Weights of a small transformer language model.
Size: 11 layers, width 192, 2 heads of 96, MLP 768 tanh GELU, vocabulary 8192, 8.14M parameters.
Architecture: LayerNorm before each block, learned positions, biases, untied embeddings.
Training: a variant of Adam for these matrices, 224M tokens, 3668 steps.
Each number is 128 + 32 x the weight over its row's rms, rounded and kept within 0 to 255. Layers, rows and columns count from 0. Numbers have three digits each. The size before them is the row's rms in percent of the matrix's.

# layer 8 MLP down (transposed), 768x192, rms 0.0904, rows 467-516, columns 0-63
095:144137084139112089143142213122121125165114063110185070097124140162074191150125142115117129136176133114168086127107153122098182140213169111143106106089189102138112131135055111103128145119128094
107:108117148108109124122124157127225061161107223134086119120152160132123150113151083141131111133075102155128115153068171098105154101114062082194167129169114180123128085103150175132137086117165137
116:129077126145183103109164163140153180147161142123143111190177071105132124128043103158131065181138174177129135098106065132123108139197119107108084139150114071093155122133090181113099115154142138
090:129132140119119127109139088087134137158148149165112130122087136129083122127096122151149166124140115132096128162134126154116113152114112155130150124122151158125117127112146128127119131143106135
114:148178105098140136110135129193110099152096151153174148144173101190109046118170101136078151194146197121078135152116103136080072134152118176131151100159115117100106182188113149110151113132138109
110:151118147141132143149104136097120103179148164126184105147045138125093135154143137160107077105114083130099144122075170164159240139118130136080115130080163154076137062110078038102110130098094109
090:086136156123138212122139103105144120111021144150147104107181149134141114119128115126137136107109119155169192124134080157113072151193108153137107131188120119146078093129132153091195134138076088
096:111155121149145093195124142079156114162135105154135142135189128138139091101081126135071185143156118124174189094148127142142044164123135148097130137118121140163077103140151092120132078166093129
107:134146125159162156114101153113101158109131114073135128133193098149120197126116045141193165122109107211153094172117143127139172150122116140106084109079183096138135157087114129138128120114099116
090:116092151132154140123124117108170089096159171084105154132109108169176173098099144143150130097188112119133141165136143127122139119116133160173065154154135128103127096174102110142169114168118091
095:134066153139167121123129143114100129145141178117191145109091123144116120065032055198120123173167103112108115132147152127157072097095157131101134208118101165167191120161101165088148154093120095
094:107120156152170170159130082108130114115161132137178091114196136102062097117125127113158082142180124155108085150155161087110077073135097132097071137127142120107118187136075118193112205122098111
086:127152094111118122117103138173139069122128140124148148092148132114155152163173107119124085104143130157168095152131115108156114136152110159137174120079117129112126179158135157077140175161132054
093:067129136146148137175098135119107166067140179140174124107159121119093149101103074117091166141113106119138136104151083167106116126101170083113118108095077109117146137161105124075109153161131126
097:187130100094159184102195154183060092127093090150098169105143140070102131142139139146108161135087111182161081202173125088133110176207137142127112157102109133163102134102171162123133114153100086
096:190095115129156110085108135141081164171175126083139125121185104153111113085079154119134122145109133115154118168142121156133201181126088142203130067148146164078191168103120075088168077153097189
112:121165119144097115159078143113162169121183076091142147119223102152090124151136076131079106165112123084147163116150123069158109113097119175162172140157146101114108150118106161207114079143171135
109:116098132130126133141115187091087142107134151224089119101253124121123107124114078140144118134156090131158142138136139053131118078124153114155098114142117129101103130153162093162125095067128166
093:123112166119144099124126109122096149138123136093163153126155113130132089112092200094134161129129071109132124133190109156147142198105118207185129097120153133110190181099196117138172144109115177
081:121187125103139144116090132153135149126103147138099117178233128161162170114181161129137118122150130189092143167153148140102082116109114106139146113134152158077149088175155143129115169108146125
107:108087162146093159150151097104088160079171169132141097126140135137106143133189081058169065116125115121064095154122125111130192132078162103104184168134140149128113123117133154187140105095115109
088:165114135067167158140093133117135138109167135125060149120151153122120120101101115203087120143177117169108083113102072075151078125171171093139078104153092144119153119137055137095093143136136150
098:116150117134092129114117101117138117047121210094153079130149150155133121194165100112174190103119097127148117189083107161116113096109122161169121153142146081142120134186104121120106121139170131
093:098093163129155165153102128098197113151065123048156120092140123171122135110102127151151129095118123138170109143155113163093136140154177122142146115160099111085150119172067139061100160138068123
113:126123108142124118151134058139152108153131149143144180120117085131176154146106077178133159168098097154117145147084104170107121063113151125134127140184098154141150179152120142102101189108117049
144:093131091111109085116093163125199163132087142087086149160180135165134118092147183168096168137086112168146153110092106139190186177137128149115133100057143195144085133123111132081122142092148093
097:182189063102164110144085163166141127127181134135081097118162127135132168161134160109130103140149119121158109153215138121137071057166137176170120148179126138128143143163082108198091137149119085
107:098140096151135121075098105200113139129095117083156114155255126161069158227123160142124135135185135124155112117159090125160230141148138150159107146174163175113102133084114121120069173145128144
095:169184112138069130115126169181130083185099122195116061115183096094133108107145127070189070111128121174114086150142195125171115128132101156096144116078117137092172122070130092200138162117082147
098:096124067139134100130132091158136087151128079123065124155084173075101158137132093134165110118106135153098132050121093138116059048149117121146107073114081132193100129073157199154165113115159112
105:107160126122104099079127071098158171169083113168174140126076074152137120119117128171068098117072128171142095145141115117149067151108142187113138144134124158151126151134121155102200117149072118
107:094168152123169103141158093130081099126153107126156123182140101073103121130072119167117143094141091135113115211143078108137145144172141130116136092140074149145159091121148155167166139172123131
101:118126131129168138098121143172155124114149076132090105135069212076121108062136086137159148117104150100183129182203115148164075201107157106142104082113098103154112085157166081112139126145141141
102:147114119126093078147089141137140109086083161117167197132075108123160110050147068116107139113124102104174160148167164165121033117135114062111095142095099139138097166150133168126132125133082119
098:099126144124149163124121137140144163092120138075138163173142131209059120117097107143104084140122175133138135178175138108110128123099116151110086139140132155142132132168100092104133142213132117
105:099116152074112115101180169192093110121080156101145141115156149180145144142112148144166101153056152107165133097089152107087064077180156126116103121109113072166047161159116079132130117158152169
093:120111094153140093069113040145092116128099130146114126093162129121109186119192090155150123111116115109116150101172136089124092191160124090108172154133115122090136078117115127125150149100128173
104:144235182134092154131136127193136126074141154086098122096136148123136112121144071127123143137128065190155106077154099141084219176135087077134111078109120148110120177147127160140148117146181069
092:093159149109142161110088141135171123139127096150136141123241169115172130133090118136058159155115157101163134039102137114141131122097106201145096107110105151126135099059110112082177158089140110
098:154102163061065099083136175076134126079112130097118169150141121181083093112132094163127130188090158083184145111137063151138190117107154078178127113107101119130172208108081130185154104086133111
119:140135130128077144130110160179134139151071159149190138178210129145163112186111175122168136126133156106167136106064100133066105085117138099145109119132102099217129121086103111121063096150125137
097:109177196128086084138137106193108099084156109100139147109165158137143134143147080144127126125105146109072097146146137118121087039071158136110139122053096109167115121194108145191135171137129111
100:144222140075104156172167123126121109087115124066154135136116150155109093141054104153128081119147111122110098154121150152091133180108192129098219124094133119130151137076122156178160137103175181
094:162131174091126103135094098120115096161149091181168103063073121177161118160099088146142131140173152098188093148093157094119093162172112100080154112074107155193186161165166135093130142114117120
105:115113101097139170082142155120155195099113146114085088074209132093105167127142103140139106077103141122170171135157086135165108159097113134121145184167144108133160082129138146146133102096126122
097:120135121121100114127179121133180120106111189125112176109255136099091107130106142131094125095090076152115147096130087076149239148106121077144165127098087160093136156135142149137124131130141148
092:213164115096113132139121170127103148158132145147105141053164148138135126122189114152162152093096087178028149109176123143108133204119111088111130156172122157135140137072165120166103139106122151
105:156128148165100150082154196116158088093173115153079159145109091163136151086108095143215087112118089105137127145143065089107048129117119183163155099162154149044158158116150097153117089133141129
100:178105074102172117090181094092108094139131135136116079159043130114104139082178167129106153148100114142135102184142154136107203126130107116109145163171128119081097110086116091130143183087128131
102:103153170112140117132127142146116163071205117098059111135104135112082073117088091126154111185190118134124090114143142161097118144214143168128128133116183068096146152144129115169113094115107158
# layer 8 MLP up, 768x192, rms 0.0888, rows 468-517, columns 0-63
105:123174112096181128141155103135152119127191155148114095090102137136120132110204129149168078160159116096220153093106099142105113130123203126109133127104128079132098131111091124112166151102149162
103:117123130123124118108227134152117114133098155086161132157113145122071133075100113139130107171107180142192128085097151068132089052165115111151113149084060139181148171091145154105159087120158115
106:070117152123085146157118148167125130107134132103123126172112093161177089188154111118160121142103185156177124082088156072137106127173160111143082138166088093114128209161150097138078123150185152
111:123146150121111124126155201128159085144074208143148132123094099110122157180150147113112079230120120148203133043151165169089104128092140147122101122141117074164116092108149145133077184172199165
107:141168097176127171121113108126105152123089097073117141051106095109190100121121165163107156122121157072177159126079140118131074104112153181118122092104154115153109146134148112110146148129111122
094:140134148111115040090186159168151103128059172183115105130118059149092089149140182108164164159154120147080124142124176061071094088055206188100185131147111165188091162155127148135159084090184130
105:129119108139128148189133142115125135141134173145106139070132166127144127158126138209061112095092119130158168152126120158115110180113150089135142108067096107116117155175123102140150080149093134
107:104102118159203074124141119122104148102096083105125204130110138114115103092078140128149163128117175119148110090073165108157065111106160175104137140151115119164102122114113187162065121184140082
092:139130104099146125096134134150061139161107081165086068119100133146085075174113107099167148096112109112103093100126141095127128107121147117104154111146086101101164164072133107153136142150156131
093:130106132077125082083113130113111132127088136100112142093156143080136127160165184172101104111146160156103181147071154195070096100142145142114128112140157054115108200149103140155045127160144118
095:113144096082110118092164135166133074118114165083126158124113139086121127151154159097130142110083100084183135117125133143100137156146136138111149143141074150128119137099141146176145155106098212
090:113173168107080088092205126071095109120135076161180144104127162117142173089079119167096116117115085103110137173100100162118117151142104134087125120134171135218092136162101114116131060149125192
101:104110123109105162129126141175073140097095118119130149131134157165136152142177135146139107161104108158164137184081091073096109080137106122148123063075103084181115161195094090154152136177125126
100:095124147100156098080144108095100093206123164060141128061107120138112128120120116111176141153100180037179155122144098104147138083137113150119089135190095122212163121141084110144088140152072176
102:185073165123181093172200125140085154129134135110112147099094090179084117163129160114143127133142090133129116092119136090091065118104122124101100154038109108235063125134139139125156100120146112
106:146127169114118083081133091067108171125124151067103179099087126142113118112138119117131152129110143122194121129132121136097145122073200196153151116148145100127121147048087067127122130175121117
104:102162108072145151105101189112127114133138168116137161123142133160174116127127194071140114127088138128182061110110106130080119152141094165146093111115150088114127128147136097149126101156138166
091:138079171123175115119136141129114166096044140128123158109093143113091112090157170123100092119130110121094162101114146112102090117135204105131133112105149123150082217163166163124154144122182124
085:126047178126146083123139126113191159151166135154159075112113132108116120101103167062167104144119093149100149120115139095098084100145095132128074120152105112154060136091176116154154071166143150
108:142152141123123102151105116171091134127069140121124190054113156148098145090193135164166134146114181109152133121156185109132113115163140130136102160127142122128110135119132152099120102148108171
089:104091150096104128084132146187146163097114120128153141132124112133121187089166194144084152091144090097175132104072174153108133140139121123071171120137218100158105110118138108137137089141133063
103:160128120142138171147139188079103116145108099143140136115106172116102200157068140139141111179129169068203153073108161117075116160183162174133148130156156124133124148178114104130104097167112095
096:148165159124118126115099140180078120100078074161133153153109123140138071149153136131139112130095118107123108143104208103102121106105129137152138163116141107137113159050123051099164143202142129
115:149101137153173080049130087052105144054120088117109142092093187178142138218138089145145110125063179149187133100087160104137117133084097141150119141097112131120108187117157128068109112142108122
110:140059157111145036085117133173166190152097136138178156169076168137131125133085104114167080113066148142154098152069191117137085128126159194094139113126116110102131104127124097151092172111178128
105:127185079098050119125108154132122141051105084121128139067116142118101128130182146110144080134072132135155144063082165160105073195095170151154177109170129121139154115084122079148104130124118145
104:089135195170193137070202147131134172126102164183112074186128134130166083127168124101147107142050167087134137140096138134094123170119090145085087102094088121142123134153103159131172103170082154
099:151056153102163166113119091101151148085085156058172178191114121182139165138152109149120119135099168122142123085090124119101096163157144138133124129137071120124121147209046140125119102120142138
100:059142078110120146156110152144139169087108113142102113143117172137132156139040138149107108112148195097110132109100132148107149151088196137089140150099156047108120130147089131129113157125152141
111:118129063135134124034120163176175131085117069115131127150111118105156164172099151104171187109163172055205090084065115151091118137125150134144087152108111049146132126145147083104122155135088116
105:125165113084065095090136100163029115134090116097139127148137192137183149112103101171205107135080123126122087069122180166100124142155162129124103102108207101164123136168096119107108103145150196
095:171213133116098100130124128097113122161130097125145178076154122132171107135068149112057075182114148067153110098068164111057124142151159145073137154120191125117082124113129129140112102102116071
103:121107152092110114130145152125139127134093166159140079189116095122106083110144193127080052173147110142123129132161103097133105175143126174075084087116109092158162143130107126092127125192163101
101:146061092121136071091112149121184092109142116122120131109133134146139191141157146088122092131120158144154144112136088139083132149200103160077175111093141112146113156137114122158138165164084166
086:123141188100096121109132163167053098150091145129113143110094159145187152098141174139168125113104136101133087075132136145072142074155148130100097129125104085186099144169084085126128126158141165
093:134087179148136190151119154116157133039115195111120120106132118082173071118178125085105106127158112107141070063108107129083093081122144139139143130174148114131165145141149162114114156154156168
101:112054112094118106085184100241097184098067135143161119190119117132079162128129098120158045156120168148130130095149176116124151138136179129138090110118109099107123192143071124115163175153124176
093:070134150093115090132134107225136130074151149174136090132110111144109194144191161126120080141118088154098164159124150090102083122153175107137084129117137130107073144147092128162121149113163092
099:168145159088147144136100141155156128155125097117116089128109140105170143095062144190191108121146124145171096109124142072144081140172157180146105155127126106140090122062123127166096160184110140
107:144177132041138145131118168119084111157127145195158145103104072114211124112139176082144165163131148058146135127057111070062096105145132153057095145138147143167150128114135084126092111103127162
096:137100119119176122131139173134169110117087190144158105185126137095102117126118111075138120088133157112131135140131082157102104114076136177122076143160116197141086134103123146095176179097162105
098:138145180124115141109141132160096101129125182099068145108087126089168138155091103164123136185065110106154115153141119081167086084111095199115165166111053081203157094078103109136180147173080164
097:118188132182140141140168168154119148067104106084151128156123122073119119126156132097134126111117075120097104077110165162062114083144126121134165176151156089114105148092107072141092155137173122
102:131147133091128130129129056117186136117101160150152083194114147120167116139161157101086133094150116147157125078115130121116081159155215166120089192141113106153140181106072140117141132172167129
097:124095164123091127121133112149154193163079111063148121145142147128101105102141153125140096168145145111113114126098109032110150134193165169076155106130149134165115148103142133157113119151196123
095:067122164115138107127064142178148110108099125174086180190142119163133099116141147137117141151170135130144144190081123071069133071128164085109101108100132095156108160185154126106099095129127139
107:097148075113160133119087126143126149152124165137135133120140159149138117172142138125085116156150103128148105129116156169139115081082137126125046149136122075121116146190133125150119092112166137
103:147155118103130096148121173125125086077131077084165097102137153137163103178143105174097110139142138042171099115102159135140122093077144108179162138133149056133101155108118155102090056173083134
097:070084133123153109111066150159133143048143084133168154156092128152122122129137201125137151094103112143144175123120084160154156124152166110132094200123126096137120159154133151105128078147145134
104:156113183153149122126189126103161102150125132133112107125130083127104081060112144119134160092113133125167179152156155120099082102155155170076049100131098102145116119181109104163111120133137088